Each number is 200 + 30 x the weight over the matrix's rms, rounded and kept within 0 to 999. Layers, rows and columns count from 0.

# q: layer 4 attention query, 128x128, rms 0.0826, rows 0-26, columns 0-127
# k: layer 4 attention key, 128x128, rms 0.0829, rows 0-26, columns 0-127
q0,177,217,158,166,239,178,199,197,238,221,264,166,203,223,191,198,251,172,194,236,188,245,200,207,202,206,230,192,199,188,187,137,156,215,223,205,204,248,194,210,189,225,228,224,205,157,197,230,266,202,216,165,240,192,191,188,137,219,178,191,191,259,149,167,222,243,199,222,225,203,198,187,212,341,168,193,221,185,246,194,169,223,203,166,247,247,157,165,157,205,181,221,192,184,219,146,187,245,220,234,190,251,187,210,235,178,222,224,217,235,140,172,212,154,214,188,160,200,207,220,198,205,208,219,169,169,220,203
k0,205,174,165,243,206,223,191,199,205,162,191,218,239,188,177,209,239,225,196,238,204,245,213,204,204,179,205,204,186,225,228,142,176,208,189,204,214,204,214,221,174,216,170,159,203,231,161,160,221,240,177,184,217,197,212,203,220,135,208,219,185,208,252,207,165,232,135,178,224,203,193,171,211,214,199,208,148,199,174,172,269,208,203,155,171,181,171,193,187,217,207,218,207,174,197,214,206,183,192,214,208,205,179,225,209,164,235,221,206,238,164,182,189,192,204,195,157,207,202,200,199,190,177,217,183,218,199,229
q1,196,199,172,246,201,170,197,207,198,195,186,199,229,277,170,181,178,225,181,207,198,205,227,224,164,231,189,203,181,177,196,231,150,190,232,185,227,222,194,243,166,173,236,187,231,233,202,235,177,187,157,196,192,210,169,176,199,224,168,223,198,257,214,165,175,187,203,178,166,204,152,168,201,197,167,178,189,216,232,194,240,230,204,252,224,158,210,208,176,222,182,214,205,192,156,152,218,142,221,240,206,207,192,191,213,252,192,191,208,247,201,169,217,195,231,181,191,199,230,209,208,190,236,255,203,212,204,238
k1,194,200,250,155,194,165,177,216,219,197,180,238,180,151,217,216,194,277,160,209,169,221,188,210,210,220,195,187,188,202,206,174,220,207,184,213,177,209,240,208,215,206,231,200,214,206,218,198,211,214,211,183,178,171,253,170,229,227,173,246,224,186,188,182,203,182,159,247,178,173,210,210,229,196,163,219,205,181,234,205,245,166,174,182,218,223,214,193,193,231,214,169,204,197,251,227,205,251,190,181,245,202,206,234,202,168,217,166,206,154,220,198,174,214,201,208,202,221,200,225,211,212,211,215,215,211,225,203
q2,186,209,152,255,231,180,224,230,137,195,232,205,200,208,195,151,228,167,268,196,196,218,224,229,152,181,200,184,170,208,189,188,195,188,205,205,197,184,226,169,215,240,208,224,203,185,174,192,168,192,227,241,189,209,198,149,198,214,180,189,166,247,259,178,200,184,248,210,217,173,184,154,204,190,158,218,213,224,218,215,188,240,191,284,188,166,212,181,197,201,205,195,216,199,214,191,184,245,210,173,190,277,231,147,233,197,183,232,197,190,220,225,192,222,180,222,203,186,194,158,205,196,224,205,223,156,119,228
k2,189,190,272,200,233,185,205,202,203,225,206,205,164,204,245,154,204,248,253,183,192,186,177,201,238,210,230,210,204,216,230,165,201,227,221,217,211,178,222,288,208,231,199,160,164,188,193,227,194,207,208,184,188,231,158,191,246,184,158,226,214,204,228,209,173,253,165,247,150,271,209,190,202,172,196,197,202,168,195,196,216,185,195,172,185,221,192,175,200,215,253,146,196,218,188,243,191,197,191,223,156,178,171,210,212,184,174,186,209,217,158,182,210,207,217,198,228,206,171,202,189,244,184,205,184,133,186,220
q3,247,217,184,161,226,184,170,197,200,195,213,228,132,210,200,227,189,194,180,198,214,193,201,152,200,201,162,229,198,195,204,173,155,196,203,194,225,113,155,209,203,210,233,228,202,189,182,219,172,207,160,178,192,164,157,162,182,197,199,186,233,223,209,221,219,187,209,178,275,194,179,226,235,227,212,172,186,203,206,204,218,171,181,193,181,210,236,203,242,161,188,215,179,190,217,201,185,187,219,217,208,190,184,182,219,170,185,190,201,222,198,204,239,189,231,206,183,177,263,194,202,247,220,223,169,204,156,210
k3,267,214,235,158,173,199,175,219,253,187,194,181,194,187,201,211,264,229,155,206,246,202,185,211,189,221,183,235,170,209,218,194,174,199,199,199,207,159,196,216,189,228,167,169,141,180,204,166,181,204,213,203,242,192,205,196,184,265,191,168,224,205,203,193,242,226,241,196,245,157,213,225,193,248,172,201,183,165,170,218,232,155,196,176,211,197,248,198,189,221,198,178,235,204,196,186,187,201,214,199,256,184,212,228,208,169,188,168,194,171,253,198,189,226,159,160,198,152,201,162,198,147,230,185,187,219,196,228
q4,187,167,246,258,223,246,200,216,160,154,215,202,196,228,106,234,225,170,182,216,206,194,182,180,176,196,165,221,168,184,191,164,212,193,219,232,167,199,207,188,211,238,194,236,175,184,218,166,212,171,224,195,196,170,205,196,232,205,195,252,188,226,182,195,209,194,205,241,223,264,189,143,207,200,116,195,183,144,201,230,205,229,249,187,186,187,217,190,223,252,191,208,183,182,224,200,163,239,217,156,186,291,157,133,190,215,126,204,121,233,153,227,183,222,190,228,235,211,182,243,232,160,209,202,261,244,203,220
k4,177,220,205,203,224,203,218,216,184,186,221,189,161,170,182,196,155,240,214,193,176,215,218,215,234,178,210,223,172,200,222,182,193,208,179,191,194,276,217,226,146,211,161,154,191,197,224,184,198,159,250,136,194,192,168,156,184,156,224,187,202,256,160,190,146,188,242,273,203,174,210,183,236,197,208,220,211,181,175,171,242,189,173,189,236,234,182,185,172,201,146,208,215,193,235,187,197,223,207,251,195,171,254,224,231,233,105,230,176,235,177,173,245,204,163,144,231,205,199,147,179,223,146,188,146,192,236,152
q5,137,222,223,196,148,197,228,179,222,218,208,170,231,179,164,218,216,148,218,209,241,215,214,246,257,259,192,205,246,211,180,219,214,199,197,189,235,193,262,164,178,181,212,212,201,233,182,198,150,193,251,174,170,195,234,199,250,221,149,184,158,226,195,155,165,213,240,280,169,218,196,208,172,133,124,238,182,225,201,261,200,199,192,219,209,175,169,164,193,221,209,239,210,150,268,165,229,231,216,163,180,198,217,236,200,193,143,213,175,216,241,197,169,204,174,206,190,191,197,167,238,206,177,190,190,136,158,191
k5,193,201,260,215,170,235,211,237,265,238,270,186,180,218,210,178,186,248,198,184,180,188,179,177,162,247,229,227,197,237,196,193,271,197,242,177,184,209,207,234,190,149,260,153,229,204,176,199,224,140,200,204,201,178,207,172,224,149,181,211,185,177,156,169,230,195,217,197,183,232,230,162,205,184,171,167,174,193,185,150,192,256,243,194,178,210,202,233,252,253,235,176,193,212,182,212,265,231,214,224,217,239,233,237,206,191,172,216,191,238,220,149,230,193,199,214,189,239,136,183,170,173,151,162,226,150,233,221
q6,229,214,199,176,129,191,211,141,170,191,185,191,246,272,169,154,215,163,148,182,160,165,169,192,186,188,140,177,222,226,197,246,176,168,218,243,213,195,195,198,182,176,153,183,238,197,203,198,216,208,190,188,216,224,239,183,202,218,225,198,237,158,216,173,185,233,204,166,177,262,191,230,231,186,161,195,205,241,223,224,220,214,210,224,178,214,183,156,221,178,199,203,200,245,179,217,179,165,193,161,206,195,213,212,238,215,229,193,232,185,187,220,149,185,202,204,209,245,172,200,192,161,199,201,183,208,185,192
k6,227,247,251,248,181,237,158,275,233,210,145,177,144,190,195,266,218,188,175,158,157,199,190,159,197,197,213,211,176,254,167,188,235,164,204,206,204,224,194,218,226,201,210,225,178,170,219,144,183,191,200,185,195,196,187,190,205,179,239,260,221,207,233,195,225,183,197,141,174,245,174,187,179,168,193,170,156,172,186,165,147,187,220,219,171,165,209,197,154,192,184,166,206,190,203,228,194,181,179,202,183,186,161,184,233,265,181,254,228,207,179,177,243,220,226,237,229,194,201,237,216,150,234,177,197,187,232,161
q7,149,125,232,188,225,185,243,194,200,103,172,238,196,236,193,215,197,214,189,242,195,167,166,163,182,229,156,177,130,207,183,178,252,212,161,193,198,251,200,234,188,229,227,195,195,199,203,179,224,211,241,238,165,183,240,251,223,167,233,230,210,204,241,194,218,164,263,188,199,220,212,213,167,176,146,196,210,165,214,195,184,230,215,226,207,160,206,192,278,201,211,182,171,180,204,211,201,159,192,230,225,286,162,168,182,206,203,205,192,235,191,213,217,220,250,191,205,184,219,229,190,185,184,200,229,218,220,256
k7,217,193,173,169,190,195,125,219,111,186,151,215,191,154,211,244,175,222,202,205,228,194,257,200,174,195,197,176,155,217,240,152,227,215,186,223,217,213,200,168,171,227,223,200,240,143,163,158,123,244,190,160,206,178,219,153,262,156,194,192,176,213,188,172,176,220,210,210,145,219,218,215,203,247,206,194,170,171,168,166,229,189,191,162,150,191,212,136,224,223,216,209,162,191,248,174,201,205,260,239,223,207,221,227,187,206,225,214,200,187,149,149,204,220,166,238,207,220,220,184,165,231,217,182,169,189,200,234
q8,160,157,234,202,196,164,277,183,144,219,202,212,195,164,227,190,215,237,189,198,221,198,153,218,257,205,202,191,185,223,170,270,220,192,174,214,169,138,218,187,198,257,137,186,222,213,251,228,238,169,232,223,211,252,225,206,216,202,215,211,199,158,200,205,188,193,205,270,177,192,238,198,213,197,202,189,175,148,299,206,179,147,151,247,188,198,199,200,193,229,252,182,200,163,207,234,216,170,175,186,237,221,192,194,241,200,177,182,193,192,162,206,223,221,200,199,189,191,252,170,196,184,221,179,193,194,189,190
k8,198,197,251,207,207,212,191,234,213,220,180,161,178,176,146,245,199,237,209,229,162,245,218,199,266,208,175,237,211,230,233,162,252,161,210,220,185,213,254,161,189,238,192,159,165,277,190,206,219,181,188,166,245,236,193,212,198,194,193,230,240,176,192,209,251,238,152,204,216,164,203,250,137,217,233,186,156,198,176,213,176,195,192,193,158,230,230,224,146,137,251,196,254,212,236,211,127,192,163,197,224,215,200,127,193,199,231,210,279,171,163,191,177,160,194,195,195,189,229,208,202,189,219,150,233,147,110,209
q9,169,175,219,242,186,159,171,197,200,164,212,213,185,187,172,188,193,238,210,220,135,260,174,181,228,200,212,168,198,160,255,161,198,182,174,200,148,216,157,230,239,194,214,241,196,194,268,194,203,234,174,196,195,107,175,211,180,167,182,204,201,159,209,204,187,136,185,183,183,250,107,181,199,244,234,153,212,203,182,181,200,197,185,173,192,231,183,228,208,250,195,173,261,205,239,231,222,198,175,213,199,225,210,199,163,186,209,176,239,191,195,205,192,209,276,170,203,218,169,203,197,203,196,173,196,186,222,211
k9,130,180,214,264,190,179,190,198,178,158,265,184,199,144,200,224,210,191,253,178,187,258,207,247,187,178,251,168,181,223,292,163,225,272,171,247,185,234,198,196,163,237,231,182,156,284,201,169,187,250,184,197,232,153,223,214,198,238,162,228,232,179,207,213,123,163,173,200,173,178,180,202,181,199,164,195,270,208,143,204,220,222,157,149,215,204,283,206,233,216,213,210,270,230,165,157,174,209,204,174,199,202,162,191,206,200,210,171,196,234,196,240,199,192,181,142,221,186,262,235,231,222,199,221,234,239,169,243
q10,255,164,204,193,199,220,238,163,201,217,221,187,163,213,210,155,180,246,193,146,206,223,160,154,198,176,255,150,152,162,198,173,210,248,236,200,239,179,207,202,231,188,286,132,163,207,249,176,220,223,169,239,141,164,203,164,168,192,218,195,232,205,183,183,223,175,203,232,186,196,177,228,246,240,263,190,173,204,243,151,184,231,191,173,218,218,232,221,173,179,231,158,153,214,202,188,168,182,222,236,241,193,170,180,191,207,194,184,191,220,175,177,229,176,233,188,194,201,165,194,177,138,204,193,202,214,238,184
k10,260,232,228,222,211,205,192,173,200,226,198,163,219,209,239,223,210,237,188,224,186,222,228,232,215,176,229,180,244,172,169,206,184,210,136,197,247,212,168,223,282,189,165,209,227,230,191,192,186,204,170,233,206,198,176,240,164,241,208,239,201,177,193,234,206,210,191,187,196,164,215,237,203,191,224,170,140,175,178,208,173,170,204,224,220,206,187,214,114,173,177,202,212,223,176,194,206,153,200,223,192,166,203,186,237,189,219,207,183,177,216,227,192,242,212,211,203,162,180,218,206,112,264,203,214,208,207,189
q11,177,186,199,203,273,203,228,274,236,199,284,231,243,164,203,167,202,233,221,200,260,207,205,300,187,226,188,210,218,222,233,181,212,200,174,223,173,202,223,230,200,162,120,200,200,215,195,198,225,241,215,228,149,174,94,222,190,242,216,186,240,186,151,213,270,196,201,148,208,211,215,235,225,180,186,212,212,235,118,212,159,202,168,195,187,202,125,208,196,203,212,152,179,156,247,221,202,210,247,197,236,227,191,200,238,216,141,223,251,198,216,227,203,188,231,183,176,179,255,157,143,172,200,193,211,174,155,191
k11,186,184,172,259,188,193,246,184,180,193,245,156,217,176,180,116,181,181,193,178,223,232,212,221,185,222,184,226,200,145,210,128,194,200,264,187,138,185,227,189,211,159,137,191,263,217,182,234,163,238,167,124,169,236,166,186,144,227,206,243,158,132,203,214,192,180,158,157,202,223,234,172,188,202,186,209,152,213,232,196,187,163,202,245,184,207,202,276,239,177,213,160,256,177,146,174,216,283,218,231,199,237,222,174,200,141,146,223,197,259,249,170,217,216,216,198,196,194,234,210,134,235,152,225,136,161,213,155
q12,224,162,223,194,210,195,229,228,238,184,157,201,231,117,157,206,203,188,215,205,232,284,194,270,188,203,231,201,210,283,151,201,216,230,175,178,187,222,263,143,215,176,248,176,210,255,184,254,147,172,191,227,178,240,271,203,209,137,196,160,201,197,274,171,198,210,236,195,255,193,236,144,223,167,216,172,156,240,199,170,198,212,222,168,166,149,202,188,294,193,175,176,274,203,186,185,192,190,183,189,204,231,271,160,134,249,189,206,226,206,199,244,222,202,154,190,183,176,163,180,164,246,175,219,230,229,184,240
k12,172,191,148,192,232,210,249,158,159,207,157,296,133,186,203,185,213,211,187,193,203,185,162,239,178,210,197,176,183,157,163,287,196,202,131,243,177,273,195,206,186,205,236,167,262,213,175,213,189,224,174,198,185,230,256,190,169,191,225,201,158,268,155,231,194,188,186,223,161,182,241,240,215,202,205,199,195,163,213,216,212,192,113,158,208,79,204,184,184,257,122,198,166,210,200,230,162,184,225,201,148,229,229,259,199,169,242,233,207,171,220,172,179,179,201,235,144,180,175,181,224,180,194,222,185,200,211,247
q13,180,217,237,218,184,123,200,191,166,151,190,213,221,222,229,144,225,195,147,263,219,159,229,211,200,165,159,155,205,205,137,207,178,215,209,186,162,217,214,185,106,213,210,200,207,168,153,227,242,217,263,198,194,207,164,291,131,177,154,179,186,208,221,232,182,215,227,188,213,223,194,185,107,208,196,226,228,175,171,160,210,214,150,229,244,213,191,191,205,180,231,235,254,184,239,210,211,198,207,252,195,185,222,157,126,205,239,237,199,214,187,191,209,177,226,210,215,207,209,227,206,250,179,215,179,248,238,175
k13,200,225,193,212,211,182,201,264,205,235,175,266,208,229,191,221,113,223,207,266,259,128,254,194,160,205,213,212,176,208,206,248,179,167,228,258,213,184,195,213,163,219,209,255,263,149,182,220,259,187,183,243,225,171,252,181,271,113,222,162,154,234,240,201,190,224,156,219,201,209,146,174,243,179,196,167,218,196,257,204,215,141,215,188,188,243,181,222,232,267,201,230,189,175,220,210,182,229,225,181,168,184,221,192,132,167,234,171,111,173,209,214,165,179,200,215,148,250,249,187,172,257,198,172,186,237,228,116
q14,236,171,195,272,133,199,178,180,199,216,208,218,220,251,219,225,240,226,228,233,150,161,88,177,207,179,177,147,227,190,192,197,159,183,239,230,231,218,259,132,147,184,206,226,177,228,171,209,148,244,228,224,209,208,256,226,177,217,187,211,146,212,170,243,229,157,214,175,184,182,157,223,179,242,165,188,187,177,184,171,180,226,213,235,229,199,198,283,184,200,194,215,212,266,222,171,242,211,180,218,202,225,162,188,175,203,225,190,234,175,208,195,152,178,181,216,237,213,223,236,160,194,126,217,190,227,232,218
k14,203,162,162,217,206,239,143,263,178,232,220,130,204,248,193,169,143,173,230,159,163,184,217,186,216,182,235,206,173,229,189,236,188,217,191,228,155,209,148,191,177,155,204,261,203,241,200,191,172,153,210,151,188,202,266,182,240,201,166,178,220,294,213,191,203,170,222,218,152,271,191,176,220,204,170,203,252,186,245,198,152,150,279,193,207,142,159,223,205,230,185,234,202,225,206,156,212,136,185,240,148,193,158,244,222,162,242,162,237,167,228,197,177,246,232,220,269,219,198,182,203,163,218,183,252,245,215,239
q15,226,245,202,217,191,191,194,219,193,148,156,234,160,221,190,207,171,134,135,202,151,115,231,164,250,198,136,259,190,228,175,191,226,176,226,229,203,153,202,224,238,211,156,204,188,235,249,151,152,195,190,208,217,279,173,255,134,161,141,182,211,196,204,218,199,231,285,154,228,192,169,208,174,218,232,248,175,257,190,210,171,209,223,196,201,216,163,177,132,220,216,194,167,247,242,190,237,221,183,205,168,207,158,204,166,193,177,227,227,220,246,184,205,226,181,198,202,204,219,177,219,205,223,228,140,255,193,205
k15,227,195,224,227,184,191,188,234,221,190,218,266,178,238,206,154,209,151,261,236,153,199,177,158,199,215,180,193,189,222,207,215,174,167,197,213,202,202,290,166,160,146,204,242,177,187,249,219,217,209,187,154,225,174,228,207,192,186,163,159,213,220,188,114,233,195,243,210,215,215,182,205,186,219,176,192,214,217,203,204,209,167,229,180,193,269,172,106,238,275,193,194,167,172,144,203,210,208,248,237,142,217,235,254,213,230,156,198,197,209,282,217,205,191,153,149,223,211,201,202,235,204,202,192,251,200,257,217
q16,225,148,186,215,216,227,238,99,145,179,228,185,182,237,236,203,242,209,190,194,195,264,205,181,204,210,198,152,226,170,159,214,253,226,150,204,195,225,211,195,151,231,217,161,186,185,199,215,192,183,239,185,166,187,271,199,224,214,169,259,251,156,177,228,232,251,221,263,204,150,218,181,219,159,227,249,121,220,257,154,217,160,217,203,196,142,197,187,258,155,190,214,215,173,196,209,221,177,165,229,267,238,215,205,239,170,245,159,167,261,209,217,197,206,211,208,208,151,207,261,205,191,176,108,251,247,161,182
k16,149,207,205,165,208,201,258,214,238,166,243,147,209,193,229,256,194,176,210,230,233,200,185,141,170,167,232,156,206,224,221,248,198,268,175,207,254,205,214,233,195,291,173,197,213,242,162,215,166,178,188,203,211,222,174,267,191,240,143,278,225,172,198,235,262,258,231,180,252,192,173,243,248,235,236,180,202,220,200,217,182,241,200,193,212,210,194,185,243,259,218,174,148,213,201,180,221,194,203,228,203,184,193,197,211,225,223,176,268,291,151,222,206,201,210,174,190,232,186,200,141,154,179,214,245,173,187,173
q17,248,247,156,147,191,211,160,186,233,136,133,175,139,190,168,198,220,143,198,188,216,218,235,106,203,154,142,206,246,211,179,229,129,182,199,273,179,248,181,208,143,184,172,229,190,221,176,193,229,162,184,147,208,234,147,258,244,245,212,237,205,158,162,184,165,174,273,101,228,175,260,228,128,182,183,226,231,229,138,235,182,167,182,192,195,179,237,208,247,195,165,213,208,237,168,228,201,228,160,208,199,191,149,194,158,180,225,181,221,267,184,203,186,195,164,239,199,212,188,246,217,209,242,246,178,149,183,197
k17,256,196,181,175,198,233,295,206,211,175,230,148,185,209,189,227,213,162,238,181,223,197,172,169,270,219,216,159,192,187,159,254,133,181,291,186,187,152,207,190,168,202,186,215,204,178,180,229,206,212,120,218,167,201,184,204,188,220,193,218,220,228,198,230,245,223,218,226,249,164,193,220,218,146,216,259,183,276,161,189,126,225,200,231,234,217,166,209,216,209,161,227,211,191,268,196,211,201,148,180,239,253,247,221,191,232,211,173,252,228,216,234,200,170,290,224,215,147,230,226,170,235,207,211,213,223,200,161
q18,191,138,230,200,186,156,206,199,207,167,254,158,218,161,174,119,260,96,187,223,191,187,207,198,207,148,141,203,229,228,179,174,161,176,203,172,192,158,146,180,269,242,180,170,203,165,175,208,260,224,209,195,223,154,259,251,179,165,213,277,169,153,140,192,174,194,200,196,146,197,153,208,241,194,212,188,133,187,202,207,199,199,202,151,167,134,157,213,188,225,152,257,174,237,202,188,195,208,157,171,256,172,194,220,250,225,208,211,226,226,246,199,186,180,147,188,120,144,181,247,207,172,193,210,232,193,166,216
k18,132,172,162,210,257,206,169,237,204,212,185,200,95,175,174,280,219,141,235,153,265,184,213,209,231,171,251,106,201,159,178,194,226,220,234,180,241,158,214,187,178,196,152,152,220,248,157,201,221,191,216,206,211,252,153,182,241,134,177,169,158,180,222,235,185,231,131,215,150,191,241,182,213,232,221,188,179,219,139,207,218,220,172,191,177,193,156,201,157,142,193,163,201,180,203,248,204,218,121,219,206,175,196,221,212,234,206,174,128,206,174,182,120,201,179,160,200,272,214,185,174,196,210,194,238,181,190,233
q19,209,211,210,231,184,251,234,227,205,247,233,215,221,193,139,185,274,173,212,211,172,252,167,248,233,225,268,161,163,239,157,216,154,205,178,190,208,192,261,186,223,207,204,197,177,181,199,212,130,204,205,251,230,215,214,214,206,148,240,216,233,208,250,210,203,143,207,256,171,196,185,238,211,245,195,173,162,173,220,234,115,179,111,222,178,170,213,220,261,213,215,216,156,262,231,202,92,141,282,227,191,190,213,219,181,258,125,190,164,159,220,219,193,147,143,209,244,219,236,235,230,240,153,198,212,201,176,186
k19,251,266,163,166,181,198,99,224,183,201,235,213,223,177,196,214,177,239,207,190,239,166,218,168,218,236,248,209,175,254,214,285,174,250,222,170,210,215,228,222,175,161,217,151,176,236,208,233,181,214,213,213,224,221,194,222,149,134,245,195,142,229,215,220,205,217,198,197,200,200,193,213,182,172,183,270,221,178,197,163,135,182,183,193,210,146,172,208,246,199,169,241,247,202,165,218,176,163,203,245,155,217,177,221,248,216,188,221,150,162,194,157,194,208,157,205,163,134,258,200,174,233,263,132,174,142,217,233
q20,204,185,192,219,179,153,238,174,201,133,244,185,149,211,161,188,168,168,202,220,306,196,207,176,189,252,199,194,243,228,196,185,187,161,164,154,133,186,252,248,213,238,298,197,156,232,207,216,223,216,130,233,180,157,231,178,189,181,176,198,233,195,259,241,237,196,179,182,211,187,196,206,253,229,182,207,259,237,215,193,206,160,262,163,241,147,179,224,164,206,170,208,199,202,188,196,182,154,189,242,182,205,132,208,211,198,220,187,210,227,183,222,163,151,164,215,258,199,251,201,216,233,174,155,221,175,208,215
k20,221,216,192,238,212,175,253,220,204,187,190,228,209,255,217,219,255,215,193,198,253,169,155,187,202,179,181,152,201,282,172,149,163,143,226,200,160,210,207,240,179,230,202,182,185,282,192,308,179,193,181,177,127,200,196,185,177,183,178,229,236,162,168,250,181,166,270,157,233,203,215,266,233,217,211,260,247,187,115,247,189,200,205,152,178,153,233,244,281,269,187,252,217,184,182,179,262,222,169,275,225,184,173,151,259,187,178,239,167,210,211,200,221,203,233,266,211,188,244,204,155,218,215,188,230,247,221,190
q21,190,167,185,170,199,215,144,184,180,226,190,183,244,217,264,200,147,235,166,187,152,155,143,175,173,221,214,205,182,249,221,253,177,177,194,234,205,193,294,172,135,208,253,71,162,143,139,177,215,205,150,181,216,169,216,164,185,183,167,159,183,203,218,216,276,157,202,239,182,223,154,226,195,164,157,193,203,195,208,202,155,218,194,199,198,214,208,173,195,252,252,213,150,230,152,169,220,209,189,172,194,170,244,202,218,181,164,171,266,220,230,138,239,262,185,170,148,247,130,235,237,170,207,231,200,190,227,210
k21,185,215,218,156,163,188,207,196,251,200,134,203,183,247,254,231,156,183,192,203,137,252,158,217,190,171,193,187,230,187,237,150,198,202,225,153,205,248,161,205,168,222,229,163,217,167,131,130,200,234,241,169,203,140,198,202,164,162,175,160,211,205,225,208,236,188,240,200,162,228,258,188,210,238,130,193,265,211,281,170,176,159,164,195,185,197,183,214,163,251,231,202,186,196,111,175,179,142,130,200,165,155,209,225,114,211,181,195,241,194,204,183,179,195,173,238,218,194,219,224,238,193,218,184,194,172,199,203
q22,164,163,262,198,231,188,117,180,228,198,225,161,252,180,155,220,216,162,252,242,200,184,221,242,211,190,248,222,156,189,197,228,181,198,260,217,277,165,147,206,207,174,202,187,214,235,253,221,174,221,143,210,240,162,207,187,184,234,203,210,201,201,209,217,228,215,194,235,205,195,185,173,190,159,233,202,160,271,187,128,180,231,221,169,172,224,175,164,198,221,230,220,219,212,249,185,120,210,172,233,241,155,177,172,212,169,246,213,258,180,186,221,162,173,141,156,209,270,270,201,212,207,203,199,240,170,215,181
k22,152,179,278,222,169,256,168,133,186,248,200,185,162,153,226,231,221,202,188,193,175,226,226,142,212,210,185,178,205,180,237,209,222,228,181,238,254,192,226,165,207,135,198,210,178,156,193,173,217,191,139,186,147,238,223,218,178,177,194,250,183,190,169,172,182,231,183,184,178,218,184,182,194,198,210,223,229,139,220,191,235,234,176,170,176,205,146,183,135,204,269,226,268,279,180,234,177,140,245,133,270,221,202,187,258,190,239,189,164,227,213,240,272,163,233,153,199,221,234,251,190,191,218,268,182,179,170,221
q23,210,191,220,146,213,204,140,217,167,195,204,196,175,221,221,146,166,222,207,261,171,166,268,244,197,239,245,153,150,193,198,168,173,213,175,248,197,184,210,166,195,200,157,214,139,196,238,212,137,174,184,222,196,257,239,176,184,211,230,249,167,232,188,273,214,187,137,200,110,213,217,244,217,263,205,213,234,135,231,190,126,233,229,153,236,229,270,188,187,140,142,198,255,187,199,230,235,216,223,201,183,156,244,179,186,249,220,138,160,206,203,176,215,248,176,221,203,223,147,212,247,216,197,123,155,205,148,184
k23,176,216,195,174,184,262,198,190,191,224,205,195,207,194,208,188,200,249,163,314,235,155,203,132,199,181,176,199,189,140,218,133,224,196,222,260,184,213,174,126,182,164,208,208,252,201,183,192,198,138,203,204,207,186,164,204,236,183,236,180,167,223,222,250,186,182,190,196,128,222,161,225,267,164,175,251,209,189,149,185,197,206,214,154,270,186,251,188,219,168,170,239,184,181,162,199,215,223,137,262,116,131,205,164,216,223,185,157,203,153,175,100,233,258,175,212,217,258,193,175,217,263,214,177,245,156,196,188
q24,185,155,203,228,211,135,194,291,159,247,203,200,178,295,196,217,203,154,144,189,205,114,174,179,197,219,218,145,189,227,244,184,167,205,218,197,222,227,205,193,204,204,225,216,199,151,211,157,211,208,188,201,230,254,263,239,194,184,243,204,221,186,214,169,204,193,183,168,215,252,249,311,167,256,269,243,247,171,225,167,260,208,235,177,192,185,133,139,238,206,230,229,241,168,191,228,190,196,125,202,268,162,211,153,310,248,127,239,187,199,191,170,197,181,266,89,166,214,240,247,239,160,277,195,223,153,188,210
k24,159,214,229,201,123,195,174,218,140,203,186,242,247,296,163,300,260,215,92,271,188,174,271,176,208,158,180,189,139,208,163,235,234,206,211,196,180,216,163,196,224,207,203,194,154,181,227,125,266,205,252,273,285,234,185,220,201,264,210,171,102,244,191,200,218,192,147,191,192,281,171,258,212,258,152,165,237,236,196,228,271,184,191,207,210,225,174,232,205,237,171,243,183,210,163,166,178,195,219,183,254,237,220,177,227,203,205,208,224,202,253,222,165,153,256,182,143,257,187,222,252,137,166,216,265,238,210,208
q25,142,255,230,186,188,143,187,161,218,215,180,203,266,183,235,192,239,199,184,203,250,229,255,166,222,185,191,238,185,186,216,229,250,223,185,191,148,208,267,205,226,174,181,154,199,164,177,212,153,208,210,201,118,249,181,213,152,219,293,163,192,235,147,99,205,196,210,180,195,248,193,152,266,164,128,185,237,218,192,229,226,238,208,165,187,195,140,193,165,176,253,203,165,199,151,179,191,262,255,181,183,204,254,220,189,188,193,149,218,237,118,143,208,176,146,151,187,146,293,231,281,182,225,255,121,179,180,229
k25,190,230,208,83,236,221,206,233,179,236,242,259,183,214,188,114,230,215,162,218,218,264,186,181,168,171,188,212,197,186,159,158,263,196,265,166,211,232,215,197,191,172,228,173,240,183,252,161,251,184,149,220,144,148,223,142,142,182,243,180,257,227,199,204,207,207,188,245,231,177,286,226,199,215,209,214,233,185,252,192,189,201,179,243,137,211,137,209,200,218,191,187,174,203,218,165,158,202,212,178,175,144,156,193,125,179,253,173,202,263,203,136,187,214,199,130,187,135,173,206,127,151,126,202,201,184,222,205
q26,189,223,190,197,162,204,200,160,189,173,256,238,170,189,243,167,169,206,294,205,280,174,230,205,188,266,222,220,190,239,210,251,232,240,169,212,174,196,205,208,224,160,156,234,159,138,252,140,199,232,210,238,135,232,202,199,185,218,182,227,197,246,259,153,188,180,231,222,205,175,169,195,132,195,207,197,237,128,220,125,247,191,195,162,168,201,169,227,215,270,244,211,147,204,255,200,172,226,203,198,222,183,188,266,181,203,169,205,159,128,209,144,226,198,200,200,127,246,179,215,246,187,146,177,210,187,239,186
k26,275,206,225,224,191,233,239,162,192,173,211,243,204,158,175,194,263,240,215,166,187,159,216,196,275,165,169,205,207,158,181,134,206,161,204,212,178,187,255,251,172,182,199,264,185,199,241,178,198,186,189,225,221,184,238,270,188,239,223,186,196,186,199,187,201,221,235,209,220,185,196,216,179,236,212,179,239,192,200,222,228,167,230,178,168,211,235,201,217,216,182,217,252,174,160,199,206,173,183,203,269,156,223,229,200,173,238,126,179,230,140,122,128,247,202,176,195,205,291,253,195,207,231,175,131,143,236,196